Weights of a small transformer language model.
Training: a variant of SOAP for these matrices, 5387 steps.
Each number is 500 + 50 x the weight over its row's rms, rounded and kept within 0 to 999. Layers, rows and columns count from 0. Numbers have three digits each. The size before them is the row's rms in percent of the matrix's.

# down: layer 7 MLP down (transposed), 896x224, rms 0.18, rows 387-417, columns 0-223
# up: layer 7 MLP up, 896x224, rms 0.197, rows 388-418, columns 0-223
down387 092:393522490503577574497541510491545519578542472539615533569515441554481505455461477533522492407398627489461500510521535496475592476490547473520557463466444439470532463550545545584554531442464475491419442430522504502502509424531508521493472543517454478437484439450523468506500479500582452498493492544542586385540422541406456488451462510403405467530519540482488570502599427477496475563488533533489531415477519501481556498443509558446444509503439502541533467490566470595588521423501447492526598403478522524451500507459506468469527603582551474568537586460590461496538504577464474457547604520449535451469519537477552455367552464521473482521424464517483485406504453394417525605553
up388 100:541494521463498464487534481560546455482537441581511594572418438440455460537627435440504490557547588472473455434510517516523444538551465515540465551537418494461436519454484418467498560569514609549542558530553404529507474417478535514560499470478473531520512562503544510508612460492517498574423546511383508479440578469452498460557571587445528490456493542505471476461546575541529519472499567443493483542522408571531551500432540376539492483560479579500530550515473540445523472466423482352542526478431521568593545538401562510492457559527501470545503579512491435520505568464523486500478481542428509511509452397546416578452486547380422436473485488531438478546477518448550540443429
down388 114:549518360531458484536528515466476447403426515498547406405475460534438481531472522521525539448491562460534467470430420525473516441490574511573394545506511529598517459451489528584423523487492501556480483560515522512537554518559563418397491555409547525359577538491469518631501516502403463545524526450487458481514470534555566547490497456436547535548486483612526426463389477442528530497473463478472541467460559458559412560425460544533482481508529544467520457488529572502528499491581477503533537564484594592468579512492485382582434495426492498472469468495565522580550458581521497507425483535496504555455465497571536552506562520489436385516510496576546444572475456588466500505480
up389 104:490554417567535481444542456498568552548437556520502425481492526437517461474459519458567561506560462469580512470581541503561535547461509431457562402551512531385433494470461534487489470509621518605466504507439498478546475455591504486433485490494526514489446450490529524512550426509417442459512515497638485492493600572532524458472458479531576519487597372453483566527471418453486448545505392424472466488537456446487457516607483435511550529508538541504582477491436533423567615473470485465489454434473493572539518462464533412509552462583480412571460500518527538511585584370525511521568584486363426540497498478524534472486536486540497473568492538538485505543470517429473504441454
down389 102:575481470563457544496558513420499513495451446442562582485501566492500513462519386527482426504404509482500427475495558491578571438488480479482394474629504569547538579502401502391506383545513495509533511512550510469441582537430500532496534599484494456576453534560467461540522492392450563564539459466407506506487381491557494494618487471562465487496456459465551479570556556491515554520406502516516462439449415476488507598476422514573533461452398490463472513515546482573536468549555478492420409512549547459533525503511434628546407445436467474477517608460465550581476527556434520490490496463512472655460499520501524516536549492527522471535524477478514485496519509533493574494463
up390 099:556534561545440548514504529486494353469525580551618482538508464509489590446476554545545529354504548460380564521454530501540533447490419495476496415442498467516504466494535362471474540530557533444553523399519485490423512556442508397448551424486499501549436450492572507477480480536519422467494496389555497472536635497510553489522564578536525583559360438502498538450414514583529436470439497494450519485406542533416552483530448548548542517457504489498473519480441536486476467525482534487466518534511517499457515462506540470438510462598497440462440486588465546426458522580439472543528485421484516483460543456559577384544490527583487528480483568523527504487565563433482523458543
down390 101:464512559537503509578522544498485431462577543498537576509432498443491528533486524459497505583579523580545488563528493549420485547534423420510446441536462558504480484433478481554542425449493494398485506519568479576485491579480458486507423462471471482440569523406610503564544490453402486532559531443347470511499476592466506492443408488528587487480490457471499502473547448508528483490531605507472523582556613456521440564540574550609516546515533398434539526553426528564484480506625475445373574418539510473451564519541520517514475451459493481489471529447452538504486498562448551442465561566490485457439461583550549554507563529493561467555414511411447473554483410477489520541455
up391 104:592426558528488518462498500488539530454541506474527578434614530404428481537479480477416401291473447511507459483446466378481373596511494526496466555447530565510442452499517481454498535509504477498573492501512568562549543445530474555559560529631510455470462429561458471575462462527503524490465517519491433513433484461500509514507552474466491498555484504479538479501481492474501481571523526488515599515542497523451481454503488585475544513499459576556473400489577515460620528542552529610507504551528542520567596485462547542533488595479560476449558422414497544497448528596448528523457448446503526407462447439535449557534540530480498518602486491466463434560480395587508559520490
down391 101:497473431512440464519611503533413459574420551464550470442435492507586550535508594501515468495527543498506500516417470597456466517543510539581441555486585497530487510497565551604547536488542477518483583500596471424543546452497560530466517500413473468524566550383465582572497457445451548547520463510526555461431525516464569498532518459485504432507490337488488516484505468534491477354474486547479421514513491571448508433404466466589514446439523436468471529540506492587561477420540490473529468509436502562484547556479455435477503359422497485465461503487461486476537531435526451474515565635516523583545357515582510490479566536452519487481488525550495440485469499519548501392451
up392 091:447428501531487585558484482538543572570494576533446503444534510542459501454559563481563496469573431519483474486515497476434511402439454556527579484506477497390567498460458549367527535432489537556467515483440536530557672504524597443571516484580523542496516477463530618519506380490550433419468483572524477542481454440481461485435500482542524486457471473593400523404477492505496489500565606567543492523396499496501458582468461566527526545525499518506472502472542508546435537450501480479441496482492433546495483579553493547459539445428562534601448489491501588644468515556489495461503422475449517565540405574535508460419524508467536412564509486428474469539490508444566480499429
down392 100:488625438382559437552484456447510437502459482494459505475524434403497514577476485554428475534524558536511575494539529475535429552526447416455469505532542552486420554371495556488478554519510464396533507529443509490476578566487495426476544541482556375539507464503489474534544468503507502533469540409484425520527480553437510444463517550419538467567436548492548517544558506532488419573407490595468559505488493459504498544433557431530456535529452506559499492461508564514498565545618474470429498550505562416514537486571512523540453550469496561581460539467625455562477550518530583528581442435536466563442495556462459575613554359464400514496494544502519553472448455532527540462507
up393 097:505557489511610509544467465528485554484472578517524508452517484580498472533520469496524479475331495500504463571451480525508478529615514502520528560588541424430461526509456479571480632507571530555465539436467488489533427445475477430499471443532471552478510501455525481421495458451455549544499445502509511565498592394482424543406416504488417492564480440549526432449523463453529446534516483471405493451487469497531464449547404501606452439478484533478429577472450501444524499416588525464470486443597528441437529468535511504491496536551419419520501477473479473543407487547533482511546643598553548540450432532599549565424424506532529485551435554523546387549427498500489529509428
down393 100:542558496470597493492470512478478417457526511537538475571574586556609536445547498529533502466452501482573500495565453476472517545533389599504528476565517426538479468488498445428489570586502516527524424522458460549514538465536542486549554556570487503492445540490501461586594480525571422424461506505469574427597517481454496515520501576505503535524482528459454511457567488467388590488511517522568419541535484491571418502558564516544533468494469487453432473522527540500393477510467546497485438465579592465511453510540415527551515558572412479509445562551494524297549515432501444527551458516462515445592483499618472488485473464547423600488609547452500530482452489426542418527457
up394 102:472537501463464451388540524532542529460456547495499552461508580575590526548424472544468516418477521578566468481515457367562526424574470511496605466525654521542567480523548524521473420600438487446388629548538430440490505541475555456629488449460523496517494529483471422506452577533495513492488449496425461485427405507613478436546413448525536459483517505510475435560427550524536516478513492495462495476558484542430454496488549448522497394475480481525441516481422537476521558443498511477620472529555448557498435500399524417445498495498513431428550513457458475498469480489469587395527458536530470590539448518499451493499512483546506534609562484507575553492492502451484496505571
down394 109:531487507460510492504554523522448534445541480552473602520475481559517508510440504484457510446377501491521543451532501580520499532435523451442478388497428442621479495435542499488503533459570580593567440440511488509573548474549529541533455529449587476472513400472528511430441544513570508493536502584495511407558454534490468559550442459483532552461550520547496535389414513456518464517412509619482499484481569565469495503554451501512532518512648532529490590442439565450467429540518427540532442620488394448501459439628490504534489469475474500445458578536474501460432566486466529562523509551433499412447372465439511537524512484456525440498495387475445437469498412541481498443497
up395 102:444475519500504432436515473447514465445490531462478524485632442571593422457559560529404500518550491437444476539539543558507490426433466584496460415549496467485446437528473479490384505538485563558421529518494485411417557472473413481451468501564491519469509505534502325568479495519528537551577508486476472379565427537597444513442427560491468540433542588510448478521506536475552454490508590572473562488494549520529516438463521567492584500615555525486462451471524540442475449548440528514502448545473504473499459498501468588512554486484498414574417508378497507500536520533532399554433584487485489476530496534482501561478422500417446467528531524532432602570553472450539545573503
down395 099:512477498512525495544443529512464429587570488463612488558539476474496484601532492488486489516525482550532519504428465479571480419467535500509560496488479599588500478571537473505526415537455406370524467595530531590470460523524540470347474483503495442438494508523562431542500544472529524614528491473581401510554445576500563464622426504517533593526520488537514464518532496512410526471566510456562496418564520538429566524498470460536501476523515435459499454582477516448554443483520541472518492502495464496595484506440430380495494396599524533544554590487457430517594469493426483504486373587491462490488485464470504497446452484469490445523544458504473588424602527486547558427577
up396 103:503547466512530473491506622555548424530461444482482444507512501435471509532468520479534413559550581441504429464462583471523485437563538448468485545605494490494382528468531494485530582523541483436417500458454629550529556536420507557536583424461561461601480531466471537502557429543533522544536423538564460571370385471417579507514460484456557478444482417496485537468433540525447511507504500488514485484530569534512578456477510453521435522488532495496430537422451582560525505561429490518510422541531557417450502468447486527500558505419556454435604487500483399516505411501634437468499409524534579544521493447492559523433448541510432507445471491460597457519424509447487501473515
down396 108:474460567405525479495480567501587444477393453535538547450446551566491403438473531539536515503468505569510479428500464494551455517467469513473475458520490489561462553467496494471545513522561547465530551531591641531512553625479546437543383526576474482545464428480551569553509575438445566481566489577503511497525495521555477522466470482515493485368527463584456576531531462563388471510559466528462543516446544576513520420474488505466483537515545371490446536507458523411452341470468456485500519525541488436469517490483474439453463517561487507595542506442591399423513493543469585572440449440550551533456514539489541399525426593524528477440477479541541436546470550493533458499440
up397 088:507463520585513357417604549473449513563400474515452468508545587494530426492496522519619359512433459598425456500536493518491505566607553493468524573497487512482570539556472538555490494463526377480560565547523418496515567418554554517486483588529518430476501504425504486571536422551427483488523444541441434506492535458424511521515572462407469418572507501507582542406428427450601487559590457461479472478448522522426423478563487544460536469522507548520465551471484490482566498546426508459486540556471501492586498532568497580585502546492470398467533500528579508519576467506559441497514541595463459507468449500415521509493535487524488447517605507514469510544519461484536505478453
down397 085:469562472497562551480435481549482515511541540512490575554369500406375405513561533523449508562487550487490504575523557501558452613579477479510444503472468583521505510473518525559497437443449530453509474466504433502514538526477555506520516444527590490508677592383456418566465499527570522586488539539414496494516396565549540440461499471450549504555524529481515526587587538513577476522412569556466441517477533463517524578511502445475564543529598510446448527536507496544503499526561567582427439474572482554474473494503497432556505502476511439558556453415556519591542522540408613519461496500520527461459518567480459491560544498584386538505478509474472455576575526463514474532503
up398 106:481474508578511497487603534500474576508440525616515569504458550507424580550584529435477537535592540542549533494459491547513505579457486600511555517566454396440508450529467444479565457537540484500472502553556555428444480401527522574529540499495512529538549507588463463523493473483655503521475485453523518475448567532439457541449485520491491494500479422585461470520461563537448430477472515374450421426512482485420541441488503479518506564368470519518475518528499498514427463583579493543458481465429538404450496523446505483577472517497521471505455635522545487409664618525499460471504498535509513504479595411590494627495515550503483468497544534532503509432427489492543470503501
down398 096:556530464513560535548510456462480444480490493542501485559486495475437411452573565446520535480531497496526467491487566436450535608570483483413447578507530482454481531465464438591554501488550541508480511505503465584517585521583553417459450462492439442564483437408502467417599607488556539596504466512458503452506496435535542471472518535551508552497551467431514552505512452504535483526455458499466474419479479594462504510514531496471518487529459455466568564434552471483482577588481510498572537528470494463409608486581473519487571470526440617461411575537534509579517395483486427436520527528486509418496622497448494477625539428637409417523517535582508552417479501592536550550497
up399 091:479571489484543510491580449499544485517549543492468467549580451507509539445549456542554566480513478493641451421452524510470567479440493525484565485502436504510509430492504523575400429447497560510573441455431431418514543440515381489509481538491495512459546457479507444474420546441552487539578516463493489529513492452581519584539442471440510488381457497573449524568551528510554553507422479507504523445456520438429548495526402356485526523478508501433473500491552569457437485483467469469566493481491525445573534542550485489538530550454490411578552486415498575485519463556416488470561555489479386481477582475463532483651549458526505490522442545395566627556554453556568463435571
down399 111:457531525463441558492466581533556468513672596525493491559578450522535466476512489482529513491484454537451569449492456490441506506523433462650537543506457514512604521479498521557431545489513566458480519432521558499540400486531562644436501477439489576553448599542614537530514501496439578516515464492452462609483388496446535447520473548517527514449453516577518541468492512589484534484533406579449516525548553423475501483593472456593447547457496508509575508448496466429548588547458454429480515589606504510459480515506474456459527590504398424463490481542508632496468541450386520515496484420469554496563561479516520553549511509446529526479482487524504528476455450499524504503563
up400 089:586557454449591549463461467490542409531415505532470527513588502573548546448523425459460514425491564521465575486588523519458547447568579405540585494428493488472529510499556609493521530578530466508518509516547505461624546453449555508529420495510514448420401451435540492578533462544473439514472531562409529482534629461574487461448508476386475473487495443490505456503499417497472459535490429451547525396439531563485531499523579586511456473440456535461573556560509474468465564529532445524504492461478519539419497490435471533447392505487573530599484392478450494555525567472565470498560534576583455557521498454492481477480491506538550425510598519543522509457497512389506457432561
down400 099:559519521539483563450575518479490550523542512443595448544470481604633506472585506539592447502589442572476451458512429496415459414468488396433551447510617424557495434596478450480555455475510501463487531504416551583552433543527504511513532441547482533544499443482537538450516508557442495518469494483476414478531435542528484541430508528506472527492490498461442423551556557504389529451502489527610502455528455555455531401521509495495462494491499515445523402550499437510520478506493485485487496505584556492478460545518513555526462472430531450416547650433511446478458481520515520567442406372505478392517501517592542524505539549567501527534504399421429568536528503463444554504408
up401 088:465477522582576459474413500518524465496529494510482500527502467463518428479536578655450481486513443445576467441540490498499533547443532401562502454499447490435590575571451529457429412448546433527459464470439478553518520558465540529451573586519464493467541538413502569564444535500603563366496481404474485393432493518562490483590501564491543462560424540473552480516414550519562587470513485447586468434552574539563531542502464520498532547594455547500508502434471483420580509511541483460566474528483575574510440539455585540540509510529460566498481547550485523573458369506466527484550421528544488487527474484528554497497459526472384388495505510457583504463458530429541454539506
down401 092:470524573507571443532479508565483494484403432508529457511530481417486470492482516492615488578480389483410516566543509571435545540607505516441518503451527584532454439501544568540530487530486500531499534469491587591504582490553512592463479496507600512428438468431441591497564320504525603482437504500516512566447462496467511503451482499391525542531474452388571519484474471512427537497485547504532487494545531472502370552443570432523393500493472410514506463562520461535459437465380540472542613519592556410462588499478437527577478524590490510516497489512542541527528528492507517566413468568528476531434554558488511541496502475577510486498460549438498510465435513473464565501506
up402 099:532481469483476384490586420426518482528501508494477513458526501546544559522460513506404486480426455492538435480328556514418523444436562490545471500532542523490475442514445531475510473520588420606459492587410400480411474446458485579488545447416543538546491477468484536526422514493519579415506465539507561549504545490488497535466512472496458511589500528470505527620469532483448523474486498471505414543493486551570525518502429454465461518525529562542517462498494576439452536483398473501522586580519533551580621481380474586387537499466621572397545514485534554520519510525485475460478641463516511431536467540545558571515469434453549423535495492440513443516489429522511520517553
down402 092:544520594446573458494414522497520578574594501512524559577455611530531490492515554465452519452520451498400503476578532565456534514485469573526538491509579433510500522475625488512495565595556493499517517462601509579571498540439430514499598505475483549487526489459603447525503540488512504413557534554528509503526519513444484514511489419442519609485546492474493451545438420532543521548550534488531414481464601423555560553454580484482481525463399571489466509458520446537505485504507420515508542458538558433480433445417518485418492447549480473547648570409563508523418469502439531471459520434513547540517544492481471401480550561499568429524463556624506417464607486469517457506526
up403 102:453476435457478543514545539504516524498451520448447556518435445405720470506456478658440476469482388467432468525478466391537480531478490471487582518541532459473499517518524492469524485575466499496492534516487447414474510356490527562463456469451534540545566502527523473445513440451470539480516503512541443646449430488464543481473428535560565486484522473426498500464463431560606546538486437509534489482425653480461530392485484437448576525474437517507476513439509522494519506608565499491506516473558405561582547558460616497534446423485512503465481508573509531524572539490498529451432506542533526524481515470490589476487594462543509552460477570532429495530520452450530520554478
down403 104:487467481470568521606511470549552516498563570605555517624483483456553476547489531457591568607548566509573449587433542524514515462561540570482465487412541511518520549386505449466481512503505535507478473467544552519442440529494575465553552485525557527453486477447536528573442581451552445549444630460471450473540490476527460548572509481509457475557483444456515488468506604567483526475398545524570533408422545401431578500493529476548523460526559440557547497517505559396526476497532454529476385439533472505591578532513401515359486535471484545501477564473513558485447488534501456527459398475428564550540488424549506543471538489530461537544461509434512542493506457447494487513380
up404 100:577559565589482426510494528487589474442469435503538505541411510471510512481488471549420506516401513535474469501478508516550446547466502515502552561464475484433419472476443539586424610537511593529581470447446477547447463508506427543432560504344532554449457524459509541555465497510500478415596431556479555415463564484535505552513427558502521516545499462468522488491499539419555412511367437463495475535493558627558510521519434491511429467464557491489430589521468472452427518534473455533566497520546552468508482473446535498479527567588511509498435467518492545508539538508504585491662492392614428446498448489448488511502462491420511529553414485485591538523478563480556518467587
down404 101:551499525529541467521555503480569501523581532579472519570524538593494532529483484554459520447481487490620579515557481502453459531486517538594530557518530534512526574494611570523530481461444438521494527531428401489544516495443442523556525530546498539478524369482457431504410469461538538592564513404537554555517484527556456496440536514546530532521391538461553559501542499471505472505605444565476510476494467442559508549396621507556593437519393519524455609467512501560530465510400458499557423458402497465557451481486634530523511548554546522542608535499530392541435460440606521507520486516461504488608542543494496547449489484554511564377484480526487476531496506528472456495568
up405 107:551484516482441561530443417413589417424453457596562649484519493502420443504495558483551482494608536430502467502489513554527544503471492429526528448572529500444480447515529531440418494495564583500408493555560462516569505453506550561382521411469523454473533499432556491492530443664466453472467487528554612529537524511527482452413464519559576470387560524521478516503443486481561514547530449505472502461499499476472444489592522501466461518513506443396475493452500480492455390561490544468469453570532472512544494551522444551369453474561534452501490477501583569535391484482416528462452584476477495450475473461544569500566485443460487466519464609499556546521509468403457532508471
down405 103:599510550431489429468528532453472489465503603431480478509517494541500533441574490486549480564413521488564377558578450468534473524588451421548546415547577444491487486548459389527445481519452492486511508471463508575546536483517538474490462633463476614441437520486369547487523518567556458531455521520416435505579492496617507453565489474509513479522497454524554420501518459440490585442556419567553490444520383502488503504530619450453417458488511412547455480520479460543536502538430522549517545442537533524534467517529521494564491373526432471468493444495431472476500568523568573465495572523546533452470421478522543421400456487525434525482526532513562429520385516528443503522517
up406 098:493498485557456540531535472489436446548446513487550557539440509476632558501553542496518512503506602502512469559452504462516491454532478577504490454536559530478499474500449469488521476555482451491562448523373464495550477415490569409589563528502469480617480487504532515529552497473573525473589498481473391490494503499458490569608547475574404412471503488450517491426488458581594524533467546520509442522466471540477498566523435513461526448476504402450448534496558532487382416478478501475545496472469582492542539446447514393533462469487423516541444543531429552482429485523524425475515453515431508486547572453570419609426460515481621526347560536592516420546414491462426428507559
down406 095:513449418473454539511576581493588517539632430517490498479491458523624613583470524497505553543565487480524532440487530595555459516484407484537491415476543505453465505473557539580506523453473538464514498586439477587537486595471476553453515452438515557568474526456537549588504514453438488508524600511508520544469547490480473600534407581532487549472478516524474492513489427500464439531510461463567480552540456475381548511449498483502538470433513497476501507592445559500518400540594539555458457480590510509416441505479561514496485461438515488540612474623485521495474454557449559512545452566490487554521525415466448531509556504566413405450526509458469555494518563459528464680494
up407 106:373428516519519501486481469440530488508493559551493491493469457517520516515447490486530331579441559469566546560453586474493480479508487459479420458488489417459463466463507452478505515504454534508535489519623461597509513522539537469498539487571436503477537529418527425537440492458510504526493450448500482517458406511445482526487456543435429408477540537412538522371493336575461545550531607495516539530447466586544552524516470458551586528408420525579441520486464470541538489454511444492541544424457451517506552514441532540467399534539453494499487540614454593488584393520491561606479448515549532492477445506525468509499546467431531596511434597550487526502494530459516445540597
down407 099:495448496518472525486514533338530580479431478514594412433466489549572500376567499477548498509452516411526488538496422525461515457509474454489546499493584573428522424513579599476560448525486516473406479447433521585552515388553413528559521452537473514488457499487505455550444512469522519590483500604365432481532434560455454506550533507536529513478387565557549563512519517518455514459501423475563554519488509539493537454469493467447497532524497423479529551504485620449441563496517521518460470428572500558523498449480569458476572465491519498470491654447501443572482490551580479558464532468498410473468459465578526511409547528526503487447638471498527497475393487499443488468480
up408 104:505616520475497484508456470527509415452449503541488524479540537571550521537463373503539495444407454502446506490541559474577425448559489531548629508461483451471455430483561474536569430398515591500487491481537552591480475527445502443494508339600485470545574492509528506455452532451480545491486479535505469504573491497393412473563434520431567420496465483465540550432543492424519466481393463582472533450500522543582509554588494655452464498432484475444519523544529554513492510423474508498590555438583437493425510505457468484500517639451591433543496543568480494445483462537560549485536519508517477472483433498540550538493473476473404501571466517490490565471551501387491523531484
down408 108:515521595436523492560505524556524490493532484587464429536551438536544490440499512516495562484535463444562528488521480541580439555590528503501568548589491514536410522450463492527536579445552507477453443522570451542476482429554501576574467491488488550464556541614376387428450519460510527380511532495442507500473500574446490465504413415555552425485481545554466501440492538498360579499506556454544547470461479398588514534489545488408394500555443471473538512457474503468485479478482522478443425481576406495419443476545590536480387551492550449563570561511515450503455457503491588570507453551478444521496495560450479533502554440524491524615427431496515442510391458524512514522517
up409 103:444495446479459500518589487488462416423376482490522524537599586556458515466485491545362513555561510496471478559519539476450585504523535568536476371469530605469491559511466501426517565482569378494486455503477490536430609446481536522516552579493581580532495459529527549539492590522486535396523581423514499496395545436542501476416409513508479445452475522463433483474432546576544507499530460504449529472432527531452513437502515556548379446512531522541498531574507508545432554570517569569505467453487510576556498491443494616485536478420537478436428452494548590479498488535528482473401560491518548565434503480492548523478419537474489532442540521477570503530412474449569577516508
down409 097:597542526475510590463437526563510576503507475458477400478553535513607450526564538497427450511546545585516476445635408532515491495482418536470513453573557538533489456465460439452474438522570551510586473482550487591466471478512474445553557464518486447449438509534523530482499438582556549519452553472462464537460528443522497407553548459514502498496572554573436432458554454509557573515497578447396549455517493520532562616535523522408516584488554442524382431496492503535487462441403599454517496437529410472480447470525535460517539504531538479452437574490498502542473567573477512461432387519497564548525551518519463573460460565502553603527554481610490446489509503446564477563549
up410 109:523513518482543525547564463426460555488503438434581465621572480488523551476468459457425496426545567465425382521445514540460446577511470429499567520523499546470472421412550556522553445537508420490478448642436461496465480537507527542608537425434496516525498497532530498494571552478554503487421442476376420512516529535494564463424437539486462488493499465494418518526538517550537482454534503509588466507493533522451575470587421593398530520571445512534479413549571547592520414494434538521550499371454469584512591445419527511509464521492494553458510574484549481521467508445544415460486558464556470532467477454505422504568537402423475482434502534489469520468508557508491474402462
down410 111:492473440439565499517505513563476501448561483517613468468547522504461461474515492435501484589536475483591514494444493468476575513422426447505584544476555505559575576484521544460529516517396431508497466516496457475599537474465577535613476538460531398635553417470566492502520537444507551566460518505537449493550612568507418593454501472495511498433481481539411397453479450506494533511558466516507547544572491483512423541432506449537458497571486579473543527463415507544512490461433414518511454619540595440521533470523548536373515545542519488508506581535553439612473551492485418391481531529480517533542540464487446579471483503487506496462535507463396520476462504518358532416487
up411 106:560411535542457495385560457531439453529474454525511479622413575473489568520601534572476445516463476495500516526468528407505491487526512554568519554509487483453490469533408475383475455454528481425491519383533436488564497482468543436553496543507519481596471419525429537518429532499526525454459484445566547469467467503537519535502447551418462458502474494585535550504496531510553443504545469548451488540539488376497561402546506450491437475483520547576425464519557469448504525558467420365488598520476507581543570516436438484525478519646503492502520479477524494429484481571449429457487449513536530477434476452528520571541475506447513611524472398475562432455555391516436464383494
down411 116:535585434518426474494459482480535492504449469587500521408479571619510496557485438580482541518497534378533497486463542491485459461511572497500383497452625502547511491552485550465467465529510540479486487453500477398534455481471508524559475548487517433569486587470578508500464587466521521473504588525430497634512492468505512427528540499507470426511501438524509534486550430545505506458454494383454486470536447493426508493497460430565404411470546494488604481527534400601505602501555428567413519545457517452507518475530467445533536454495480553490422527544462552575609491509550378464499442387482437455505447433497402525473544577496493519579410533495475455521463450567521559416483
up412 109:579451468487484410513473475401500521497528486571483463472501505517507493349609490383468533517572478496556444467576512507421564508445549511495557515450530491531473475433525532530513468538420597621491491468547506403508442514423524495484549499458557530457510517518510522490463522526497597386471513490452460543439479491523539556503475494446446497530503586521553537434535402475439478493503424384473480525546367564591541565599546470524562498466402437606545456551459539567548470512516439474473480550389450523401514514439467456494591524433480448485502524460563521519480469455545543417524450546461498474563528461475444391504444601483502458484521472590418421487488530462520504463481
down412 111:572542388548579472512574534529466512513542473566484514537471567514476518567491393449434454496512466448505591531469478499495563535497555468568429476444516464443499484488419485495562542437478499477482525509515493527597613513503493538542457654588676552401554485372561537497539524531505539432494421447496414443533388555543533555434514480523535507452513481538538468528534521488459509425548414443548428520503460547450592512502522449557438562506544526468455490470538422538422513573447445423572492535421593511560476463529512480441511454510607501523444465569439555492517488455469499504493597550486578529487507472449524482481503491501551511374474574487500505555481545548502539537443
up413 094:536509489487560477476467408534571538426475513512477628519469581520496502475486472536462610543418443484417375503531524461516524550431585500555552499450518547536518459542475437551497525522492390487451462448574487542491463485514456554384589472481470552444510630533529481464556480501561507494466610492538453530495501497528420488530533418523484530528524467510443530477379522497520454364513442566471480449577442460503520489482420498497581500491466502446541455477522537424544463499531443522532613394487493509444537451520453521552489442498426448456460492535434532545514602471471527565555498334501524491460595518546537478521443513527354572445499516505447537593458464535449522467473
down413 088:542481611531414543548549478533494487491613482552539485423513431492494457595433506425424447471521528538434521432541447507503544451489497465391517537581548560517422465500469513539466436527456533491508510502409483563422391418509601463435557494577464409512519523567475528481494618462505425527403566513515588477457497568464527533603583551490438438558475431499575467492462546439532576521488456513530506510469513493558473487403517655472502537535492425426463439485445504535484449512486585547537512541529423501510494496501573508570494531508442626505565430453537401513503533422444458518529454469469473474505493469455567509500508501568510527538538559523496463510451509449476397402544
up414 098:512576527491519445531429449506460523471497404510518536477411468388499544496590465464474567606455502490496498471511508526462478455433515502520614554501569470501393449524629464453418514537519582555472489429478476454443487490460452477480482537548533459526526509589491512454484588492494495440446453403497431489462542532575546536528458493536538466488557632415453495484507520486453458470510525477468446460613495525437534476501520545556541473485556442649498493493535399501485489515507598499580462486572483501549522494496426501531386558503421434492510504460480544477453470543532499498511580577506477485511472566459637439540494501369523501385458483536446373504539542500423426571556
down414 102:476529502443462530598426503448466543473491500531465483439450436533568472449452555456480457464467614485510483460529511425541455542482502553470533500539517504470460521556495461587458475553511475444508570519475554468509551518585470623543449476537574524535488525566466618529505457540469444492546467547419423398471439334474526518458494495437567497466515535473544425543507444545455499571506489505473542501422593508521579547496513561489549503546507454430489575472609472398507506541450421633630564482495542615451503556578427471586523461524465520512470495558499546575491513436487527537465470523494583502470406533511466575557520520494435411481494478572604419483456479549532449450525
up415 103:454494547434417533396512588588446493449548504408464504510591425352456457478477539562519524509463537535511452524507586476525440479447412461482569500456523471533573483574541489552469519497523469578464536477456552440524516573500534570543491430491492511415455514519455437556590567554493548484468502514431453496597516581443559484533472429589462563506514421416483479543470467544489537490445595505538486424494521514410510555503504503528502512556504508409373515452389470489586441519448605447474394521501466506525533438542490472550525558442489439533512537490449477438533574444577488453447513545581579538485536504511586555517570541531475537493567497602598537534518514480447457570499
down415 101:581492533589460527505500487524462523427573564442489466537465485579572570421523520518545514544471461513468535434485499465453471401448564533558476524467491549535431591433516496434508495487422500478554523530546425534479482528457487535451425512450555415438514534447494480448428514481410486558512542387528472508428481527556471454509493606454485405550518556503419499458481467464509543517520475584511545460571589428462496537366470490476440608451477496503500516564573512489470514420387523552438464482450569476427522558527570576570440524547547490523427555468413520407463531574488481586528422473530478564557494482372517576500419525500509602596472477553425498546476479518494577543513
up416 101:454451535532519487502490474481489547382576534501460447546557492497553455547646488450520406494454408512554561531492483501472593446583521472485495508491462450494458497495458522498577482500467485482501496522468455473430471448500531469592416533576487455405444490600502494480498521562566567435477573413395526564517484512558487590494527412452539535423523540526489545504447576594634472532572552499489492470518458447475565388599403519489458472449550566461504502450387529442512458458514520546469465481512540468569580518529561455469512516521522527461540547516428496483506489401529509517532411524565478450513631468467493519440503608570497489582547568538469498468551387489502480604480
down416 105:450523514320470487509489482455564492534500421560501458416509557486529477451509478443554458527535526532462520466456435488528478550579456464486433447500512529461516458600497477441425521482518437452457478483499558485511515536468503492525568484429504537484430521434578545539571465503605575470417482526504427503575509404524463535486524478523602472463543520470484486527442488537429517519495396423439645551518484508463555623517483550424548503545451477430523568517478567533479447360515398478485479592564457499535443521566460449506513431514464477469459521422510572581385510550581493575461591500591556478480478429490563550499486511511538451406511505544518460505457492368476439499508
up417 109:460567556611433524500547554499479505465447480476466445528450552509546471438466508507510508398403419442447422490500506501451614421507495483479460464511489449477502429492581504467479614449493538442504546430453529462542506458486550521536501434429524495505422501526454475401498528426483548431400492514505554514534621535521354480527495444575407539469500488457568523531487578528444480519486609559569588429426525482454546486565460525442531517410466503581477550517477469429541581477545564450467515477510543452423484494453583504503440546558487371549559488548485545481415506534564484461517545415596550523550492512486522520530481605582534492435530429556530449511450418531551518472485
down417 111:555433488500600422549468455540408477560565494467575482439571474531420464410470498494547480535533424539481561498531413409515514514386538439521528524431505579554558571522464451474546427506550470501564539463472418552500539478488456621533409500500447612547447588443550469523467505599567437597483479549497437496534421451508509537479596595518532447496475509516539464475426562535422513542550421480497496530618523588583478459498423500475523486582500510547492518551515540459499488466487500513541433470467374510455493485492540589561484390491541570568519494468535502538512538528525490507406545544441511417470538461543518439575473516508522422510540541421448501479500465512523581532588
up418 099:464492497478465510463417532412489454530435451496492505449525494540500501533558568479416517463633464520473495459529439429608427496450497407523446429470454467521476494495607506424520475539535543544505501566472501472519435579494569351492507472531556449502538563508558507500470397524456471426544372505547523543496439455525649471566519512516456480504523413564553459478490560409529442573513465561465515522527524555524488511409543615559431525480495543613552489487510454570445429475511429528493506508579549418389429506424532566549501467486451429469546563492539552486477543582514575500487465483532427518587560479557433500467462450534475541518467446537499503546401583509450502476483